config = dict(
    num_hidden_layers=8,
    hidden_size=160,
    num_attention_heads=5,
    num_key_value_heads=5,
    head_dim=32,
    intermediate_size=640,
    vocab_size=930,
    hidden_act='squared_relu',
    norm='rmsnorm',
    norm_place='pre',
    norm_eps=1e-05,
    positions='rope',
    rope_theta=10000.0,
    rope_fraction=1.0,
    qk_norm=True,
    attn_scale=0.286,
    bias='all',
    tie_word_embeddings=False,
    parallel_block=False,
    extras=['capped logits'],
    init='uniform',
    init_std_qkv=0.0406,
    init_std_o=0.0,
    init_std_up=0.0406,
    init_std_down=0.0,
    optimizer='muon_variant',
    learning_rate=0.00331,
    lr_mult_o=3.0,
    beta1=0.9,
    lr_head=0.00638,
    max_grad_norm=1.0,
    warmup_steps=57,
    schedule='wsd',
    decay_fraction=0.674,
    decay_shape='linear',
    final_lr_fraction=0.0,
    batch_tokens=16384,
    max_seq_len=128,
    doc_mask=True,
    train_tokens=123600000,
    max_steps=7544,
    dataset='wikipedia_en',
)
Each number is 500 + 50 x the weight over its row's rms, rounded and kept within 0 to 999. Layers, rows and columns count from 0. Numbers have three digits each. The size before them is the row's rms in percent of the matrix's.

# up: layer 4 MLP up, 640x160, rms 0.139, rows 127-146, columns 0-159
# down: layer 4 MLP down (transposed), 640x160, rms 0.134, rows 127-146, columns 0-159
up127 104:491572429576490529508570488557449601447515419603453425436500554545553533500464571529565477370421495534411515524457468506514494602505492517424444497582487524526558483464557516452505566528461493457523459478572542505508493496532565481536559578528534555538562434516543438468412585532398495514534396446475463559456532506427435567526508502448479520516413505493450522426515447485558544551470538527521591426455497498578438470521478509496582445503406520512442512504439584582525557532444552
down127 108:449518439512510470463583534483550538564535562528525427547557458477434549413494490496490542526449451455543547498531515431445424498427430532480476538594487520415401455414530517496394527558492468470531506582523481490552485439449511480486507439583484498385530628477550502539529464542529504617368508569494591514566592475528442450498504475529538469578601500512494413468442502499515462406427500469415572511469556507507440434403532549497547474549515529485543504453501472528463512525560423
up128 096:520535530566465503501552517484477552570535450529523485512533491573593486509592460455470588419488493622460465558435484530497528390559513493501434456457511428452509437453444547477484515583505575523501589446399547470498416569544531563493636488537541568471497495402568593436542496617469486456604473535513490494428478563484515482460528434386460528481524488512421486416465478511507511536447512525544431512440403515497499522520519533555435470480388570560520537473512529557483476548480553
down128 098:435576475504542527460493549536493548487502532500460570498542566423519504489512535505436402556522575561623538530636514470478491559478439544624552523483475549629439486579515533480514470503511475439456545493575451588471461486431517533482427515470483406512554548427468509525591473524452453485492462543542489487545474479451499541496390519505554491497491541562464531496488543386509474470521475519414570516566471507482443543469537472386541581540640497348487454490465500514526568506536490
up129 100:439470469479413530530484535368408483511490485510440589458539521628493474560486505497601478481551417408513510514448490521462537473554540362570491504399526487485548464508562523437595536482551446509583522474452554480400514613539446444414456485498395501488513385559452495538491501430551531444545540541556476517522458478518446543483551501502447515509413481524530432534481505464487503503452486591560511505518413532520552600457591536448505581514504526464491527580559522545476466541489445
down129 100:517582488489514520414500517514539519539505453478567457459479523458520469469457492435545445562393500521396485468447467521560483523502470536587508540553561529492514585522415459463557562481416544469514529519550476495558527408558486541572613497541565520511565458612589491533514559430537515635575538557441511482483530563468559550600368520544530515529449518505444543470442503523558549483552547472483516462461588475469482464548419466492516462543528497456517449441407530454620568479567564
up130 097:527540454484445433543473551457518541473489492496437375520577488508491395500454555480456611422500442470590520587476573455520536507566534482624605564428456527403430499495442471445481567417451480446539480556497518535497454574570530582537549503451498457429454553523544497459555515418514553522419422474522544415522511448453558506492538555524489445523442470441452458426596497524497476590572460551475578488483538474457591512508493455519515540467529548578526535466515434537508529547507413
down130 096:580476554463518480517514482459547496399492479428541512450503526522487456500500489435585546499444575534475452417450537472474570646491484473471489497540498395473540531520525497402504500465570476561486423481466502511488477539505463440516509572544457499492372479569491626466552509457509543415443519507551438541557384414552469515397576508494464438462618470522463433536516452520585509469516483588438519454516537505502504471444448543551437589492503613474547467616488529569559488490475552
up131 111:554484484600553539509505482443531567520475543511506452484448381439532482479524510480475387496512593518486484539466527466514530541428413517517494422433477511545518495542504517461487407545531555580528496489537504493458572487505529558430537496418533522465485488441434500504540475554462421515461536503446565421509509472496465611517515454517520401543477440549415440556571371502555449580568473426463450567544526582520485500539440531463526476569412482481443487367477423563628428583479498
down131 102:505496441499479583454587546497448544457538436483498475520553526485505532622546461543487428484525352438523462422507417427484561519461539451471454572515540448515469479594509534594501548430540564448474462494486577484555531514467482381491454568527516590463572591538496450485431530462461516522492579462487517487505510562463555501555505501458615528517463503511538483534464534528566601556589454458478560435519428559467408482580571525510543546538412494561468424481576469512545429525444464
up132 093:549525486447458497459491534476447473486571512546440547546531545557487498476426445528531425423464498502507576528571519483480432491517554483477432411519610522486556548453541498528565472476559427515464514446472516482579577472476537460533575489477450571415473585484395486530503482488484481500579538493486538500508590458427491440469551594506439467484476448364458512474458495467603441570457470605487500665453589525574418466515471508501550434507561571536438483571553449504568482522557558
down132 096:545492493526477481551531577487553535478552553481564492447408496524490411468456532451469485552495500476498463463446508495429516469426484421518509545513439541375500491547492536524513490556509530485409562503597533441429534491510375549492447497556574463506488483543553537554498451520546606384473419593522491414509508513445418629488527417551489490525630519610475506458536522542488517449545569426448456406503496486408555545514518485477530553552493556502626505418451534489453486536478537
up133 103:418534599464511550467496495508581511507576493478475473508434455596482510516557516614451487443471512449481545508540536463493579478579469389519568555487528501576467403425432518503482531574511388477530564538434515502423470491438579534597498467481468562534525567437461441494424523542390534560525577580475490472539395384541486491515387517561461533431496518517493485516485553595541555494453525501513513556434613466569453512477520506494470579498499498549521426485525565532516531423485488
down133 101:451526464481464513488476465522559500463489544472481521487501486466492507484548566424543442482448463468411464512619469520535566492571588607574431595486435485534434495514426492524510550563492465412589517609492504525455530517426548518452466481497434496513485585569471448473536526536455507428525536508526542531484470409429526541428466464544348576488494515451522497506468560457539375485444493506444482586552505383562460426508486562526489421451522545438519532448466523419519637491510557
up134 092:543433380510589521501503463551483561451523465570529439504636570467510571479557471431488544424442544480493473478423496533540514533419504486487484524597462498516538510462534533536424525548450463515503556477517555542505456346476475463499442515460507468550504526547542501505501481537366511457506525569494518485572436515539507491478516533438446473471511507437583519353380501441643511535511561541508494537458471409525410465503467527508464528542453438492532545499590540559415586474522561
down134 101:500510580481500417470544540481515494534534514546551527496506549531480519419382486544435481547548436454545555494478429475485460555508395532401511583557433497480459418531461544518573493474420501425541513439495481526509490559528430564450437492510482582590532495501526471516595490561581469595464535489637500429500602506373431514586449492612491492596554546587416481432503524490511484522468483451545525466545580465511501476499517404541489430564509477530542509543489502485516445470573447
up135 092:428424450514514562552431557522384507540533494589498423511540448552562497497466491547430513494449510496473487676544537511457559593563522477499593575376577454518517468449549447477442455445588455512514520572529416570539508429395458530445482470456549435510577505517488534427475486460468478565605518530498592514475466555549515478507481583485488472516438573461535563468484569539513457521559536503520503578468514449499488473455481432464474514521536447458520461568513574475517507450437395
down135 100:522479526526503520545441593462499461486453562529529570451463549490546558469456490551450575394508533468541596440507476477510418521506514502544447500515497531475500560516456507415496484453440526582481442478438547519527554419532416468492534482439383452436474499555436539557528512513497447515427621458468526532467542539601540507570481433550504478463552488421525564500596505427449558461452474492517461503615461447408659575559486437496490514573486383496446511501476446513555601496511499
up136 109:525412532411422508497477529462510516499518423507442444482538484429515481531569459485510471446407494392514465585600492468529439529518501486426464503508424474538570464468529535508462452459487456419476497504594536388527436491418497503415523510505503547545483469520513415508467526467505414503532528563438430491409494548488539466605457480546569474494436509542368546574613355496494534480470383555446507423523512555577616437536476501512452483497464478495522594550511547520492487503486473
down136 103:381515516422544557516449540474499546462354615462527563508459485528466528532421482521456462545508499486451445434551467526486447558482504482522504481479501512490418453501527459448486487496535509516576449527433433531518461528442575559487564483463525501453465599562502567422474515613553591455447528436598503435490510411566475509508545443483529474516527571444547474516429593552480575471557480596503504506520504488444522432428504490496555565471485515395522520524398589588544387480456443
up137 100:621535536616509568447464563468499492526552583574432580445473519517493467602489543487428459417504509467513430525531556422431469487506527429513605507467516485578561492455456523481544604542513445568506521506526555552447488506514493522477533557578446495516462548485443585509537537515436427516558561476483531547477471410457491427472524483503573611433509522581540438546522415560599449529494481483571472497425610551575513448452468416402537444514558477514530484563474522531452490523480530
down137 101:451519497491542473486440426497557579498451562502464531400494545557569520475542484434461453514422599539534570554509518569549440457476435537469435524513400478473465530569565476463516589494516482442517518464545467504558591492472444537482390552495553441494449491453584484551506473582464468438504457469616526497556441549495523501351501540606509450502472472511502442622540510498464513464534550479466475451363521559439423512519509527506536501554453572381470547520472522436502493516528403
up138 101:489487500472465591464581502479495523516569454438507437448488405526566524552408458485522492479456559586536530590489534629543533516551465482536522486585548498511612448574488479585512525477549538543557473467488486559521564476491488549491563391480503526465501520540511466526520497487441472456566567545590564437487391492486538571478578436366491517445453576519587488497426453505476500471534533555485548611460552590556536465530492502470510453480448592489515418510533572471556595531565564
down138 104:501442521545591578660472441501422514517471504470522509541494537493499436552509431480440464466485557506557487518527475449498529547452503484358452587467489530533492494441536412473553507455529535396512495536480553441483467489525445584498387445493545452499463570522572450487498458430436563489511381573504409469492422588539442414489549475597532447574576515468502512527559460480499504483440487405563477483511544464478581419528470483528427554437488390516535589448472515539515472519489518
up139 095:433442536439423552507505563515502454467600481457451488527479463538561545558538472573552591509478508508496541564520511444434508507543516408528493606560470540523555514587500452451543451513487518554601575431459387468526491499507504480537550426447501574516569517460497479544453396468523593508577601496485570586508505547538562512489507429477497521610428556465551460524462436420543447571448470520423551534404464442470494565493388521475505462545481480494432439477456568561543545440539527
down139 096:424560532404617548473402456421492489483444542505616471595490481478432525477457495570411492493528433425448602517489502479523403505455497570545506472513528474495517552526492529523518467476536568507480594529529481511596571543527477450492581519483464482573456516488521544518496552465609409434462515517459508511511471439503513591485492526434490495460576375442465482573502510601480486474589556494483502514583525577514521491459455578579579503482552515493546553572568448458405420547534472
up140 112:520537489540547456520504433586410542540503492490588434469598504494518493468538526514473451453418507413467510510410455586489446559515412462469526568575552450458563477475499444482467513534451577506524561444472554405509481472487566378586469488472527467483421488475557493566457532532447489450477537536440502501490504517487402535491426600494434447477475592551436532567449428573558521434461548517597587503435513537597536435623525545548480479469510559403462494508472589505501469486473489
down140 104:520531539466407541493473536535517483512407493511458500443595541543456457491471419484405527505479459481494508535629420422494539544525457471577496495583544513500585446498480512497361526427433566477459512600450380557510446479524583447440420470443461572508519524493606536574520481494561517498467502464545541468517457477545512511453453455478505486522483467424440422567519554517567519503517475482583479518437565424572445501484488423569522529563523430556500421599433399449538485477479451
up141 092:472468510508370424532505478539462497489449504467513413479565449495556558513434461495537396511506549596586526641425477475519597533510540478528474500360477571517572469592465472545508402502506544388533527478522563522513431479452432524467546552483499480536522446430498440398570505477463431521509525608479541391541372495468432532514483523424519464526487511502419553566501524444538489488529563478477475586495518525519522550535509556567529556465501505543539494458610494473549523453526510
down141 093:519563500465512461522512477475507494604505467599508462484576537448495516480476444485436446504533489579591568446495500568492481630538465538567520505538563484538495450521578521459476519475441460574503581529529448535408508564496420459549583507465529514465487482511520488518468432429559555527486462503482468507448451585358532433494431570445498543542445594459499546490533527599501499548556461446411447482516441489457511450587521401484495445453517485428530522590406441451522630602513484
up142 098:530506554523505557555517474491589517444423485632522542511494517568492475556539467465544465479462500556462495534548592479566405584573369434429529506443519435537536531522487569451509427528512464530551497464594535507536417482510499459614544556479513467421538525586501409512590518508555516594579560462558526507530480506465429476342477566486388463521470468547495525477545466459503525434559511495581465463584574514546479541439526530496537514445533534453446556524552508511540442493452550
down142 099:568438650497583536496488507576529497488458522480505503513425533538554513493468500403477356570552457414468467465423500458460491451529561431551513567434527505517517577422525421503506518555456524507520573493516394558513504494518507486502463515565427448524480524460448499450558442489441526502542559417477494446405491579448532427486503531598531497418437485542575533472427554532440555544440433565480468491440532538428569466493474542585507574425485523504559605494419519521569474455500550
up143 107:479535551504530555498489523459446529552542452465487512478525560493501496491500407522546549509512572397535494447498546499535547597482447478593505459498425425491502561525616417538545550456548455481474474563481475546540596530472500382497426602492558510477496593543559475554433482451462521560468527596522395499505467446506552547497534522487442428595463522427428556561571493528489600559498544589505490477497470509509548439488566525525490490584446525493597581550490534605552377513556520
down143 108:378459559527504475583502372627503458487561449406471414521557541530475451442461566573469580510563451484469417486492564513559565545568444474472491398426493532604495565596474473481525438448463486491464473475487491470481541509527591471529449395486482475502565533541498568443497510519547480547447452514496563492470495436472458499561438493578606487503492470575557415420519500407480533478447539492515544561459451547552384396485484478472418490481536476496472471508468461456515511493556518
up144 105:430411527467422554553609527411511475591499580449482485514476483445541501497514481490460471563481493459543515503486520367475559414511486513527458531474581495487518529419389550596505508523408503504481502560508545414485416545551562546505583483508541430504444559409556546489520483515552461597424421500507481492566546560527515543504447461523434375530402455504553537484498506563467472452440520527537465400482521493472530525493499565501442549536445480499510494514595461478498342501534412
down144 101:388412468579537492472441579505532544515576499514500467568564503446426423518514543450539385491561464533537514518526423546549394451421462529534604429548551536549507481518574526575555524542543497466575516549520484543489503471492491508508438475491516543554568492501568444437563498516490544534567467530528437551493548453536506543441518559478579579484596498532524616455428472419584471502526447505563490590529523434471458550493467497547450461540561478523574581601451587472510503491488610
up145 096:508536507448446524445466463483505546501503527499492547432456459467415516528480495499525451510493608546537524449538567552524575516511475446403608458426547507474505451543531536535415416521531526566502520406521523524507542509560474486481502509509609520517523545412441546542425487485413467544476522480516511565505487539546487468574481552519453598493444450581512497444453374520544528561575480605480582477447492539380500570422540546368416461532433467527497506600550535558628480482500476
down145 096:493386473513463521564400507485583422502437436531519470504506454552495508550545484496465493490471528461495505457399413476546379503465566480538504555576464409420458526501502420486552531543460518481537480596453402480592444543449442493538464466461445508432490471508462511476546475445537442517563535406475500483496517502501473421455445422546498377540530474516499518520639509499427438511494510451491468501552605469519540562595499476578595542432543520475526522455402422397431485502521489
up146 100:472514500446582539554452616559455545498468519535480399471500547413575482498489569430516492484505399469506620488430454531470564568573400523439520503546496520531564448559489425577558522487511516548576584454569544526483546441531476508470438472511512514512554479446549539544458450489446563574370585594521572433541539500469487484467574453517480449559493447483480413455524475475489446583512523530397482481498515633416509526488460529479507502477427599455502556487534504545552507543533535
down146 103:454492398508515470434492484515483470462515539482462515527450409571460527470587529509461513504445499565520556566524491491488485458464401482528541419505479498525527542395563483528531393440478448545583425558441443550520468562506424561542465509563465470562413415540546511488460530530569454413582516439491410587525468577499491551579506546452445550495506477499445527558427445586518518488475437460515547475550425560441434577412541476571470520482527471503494366497445495472494520607395464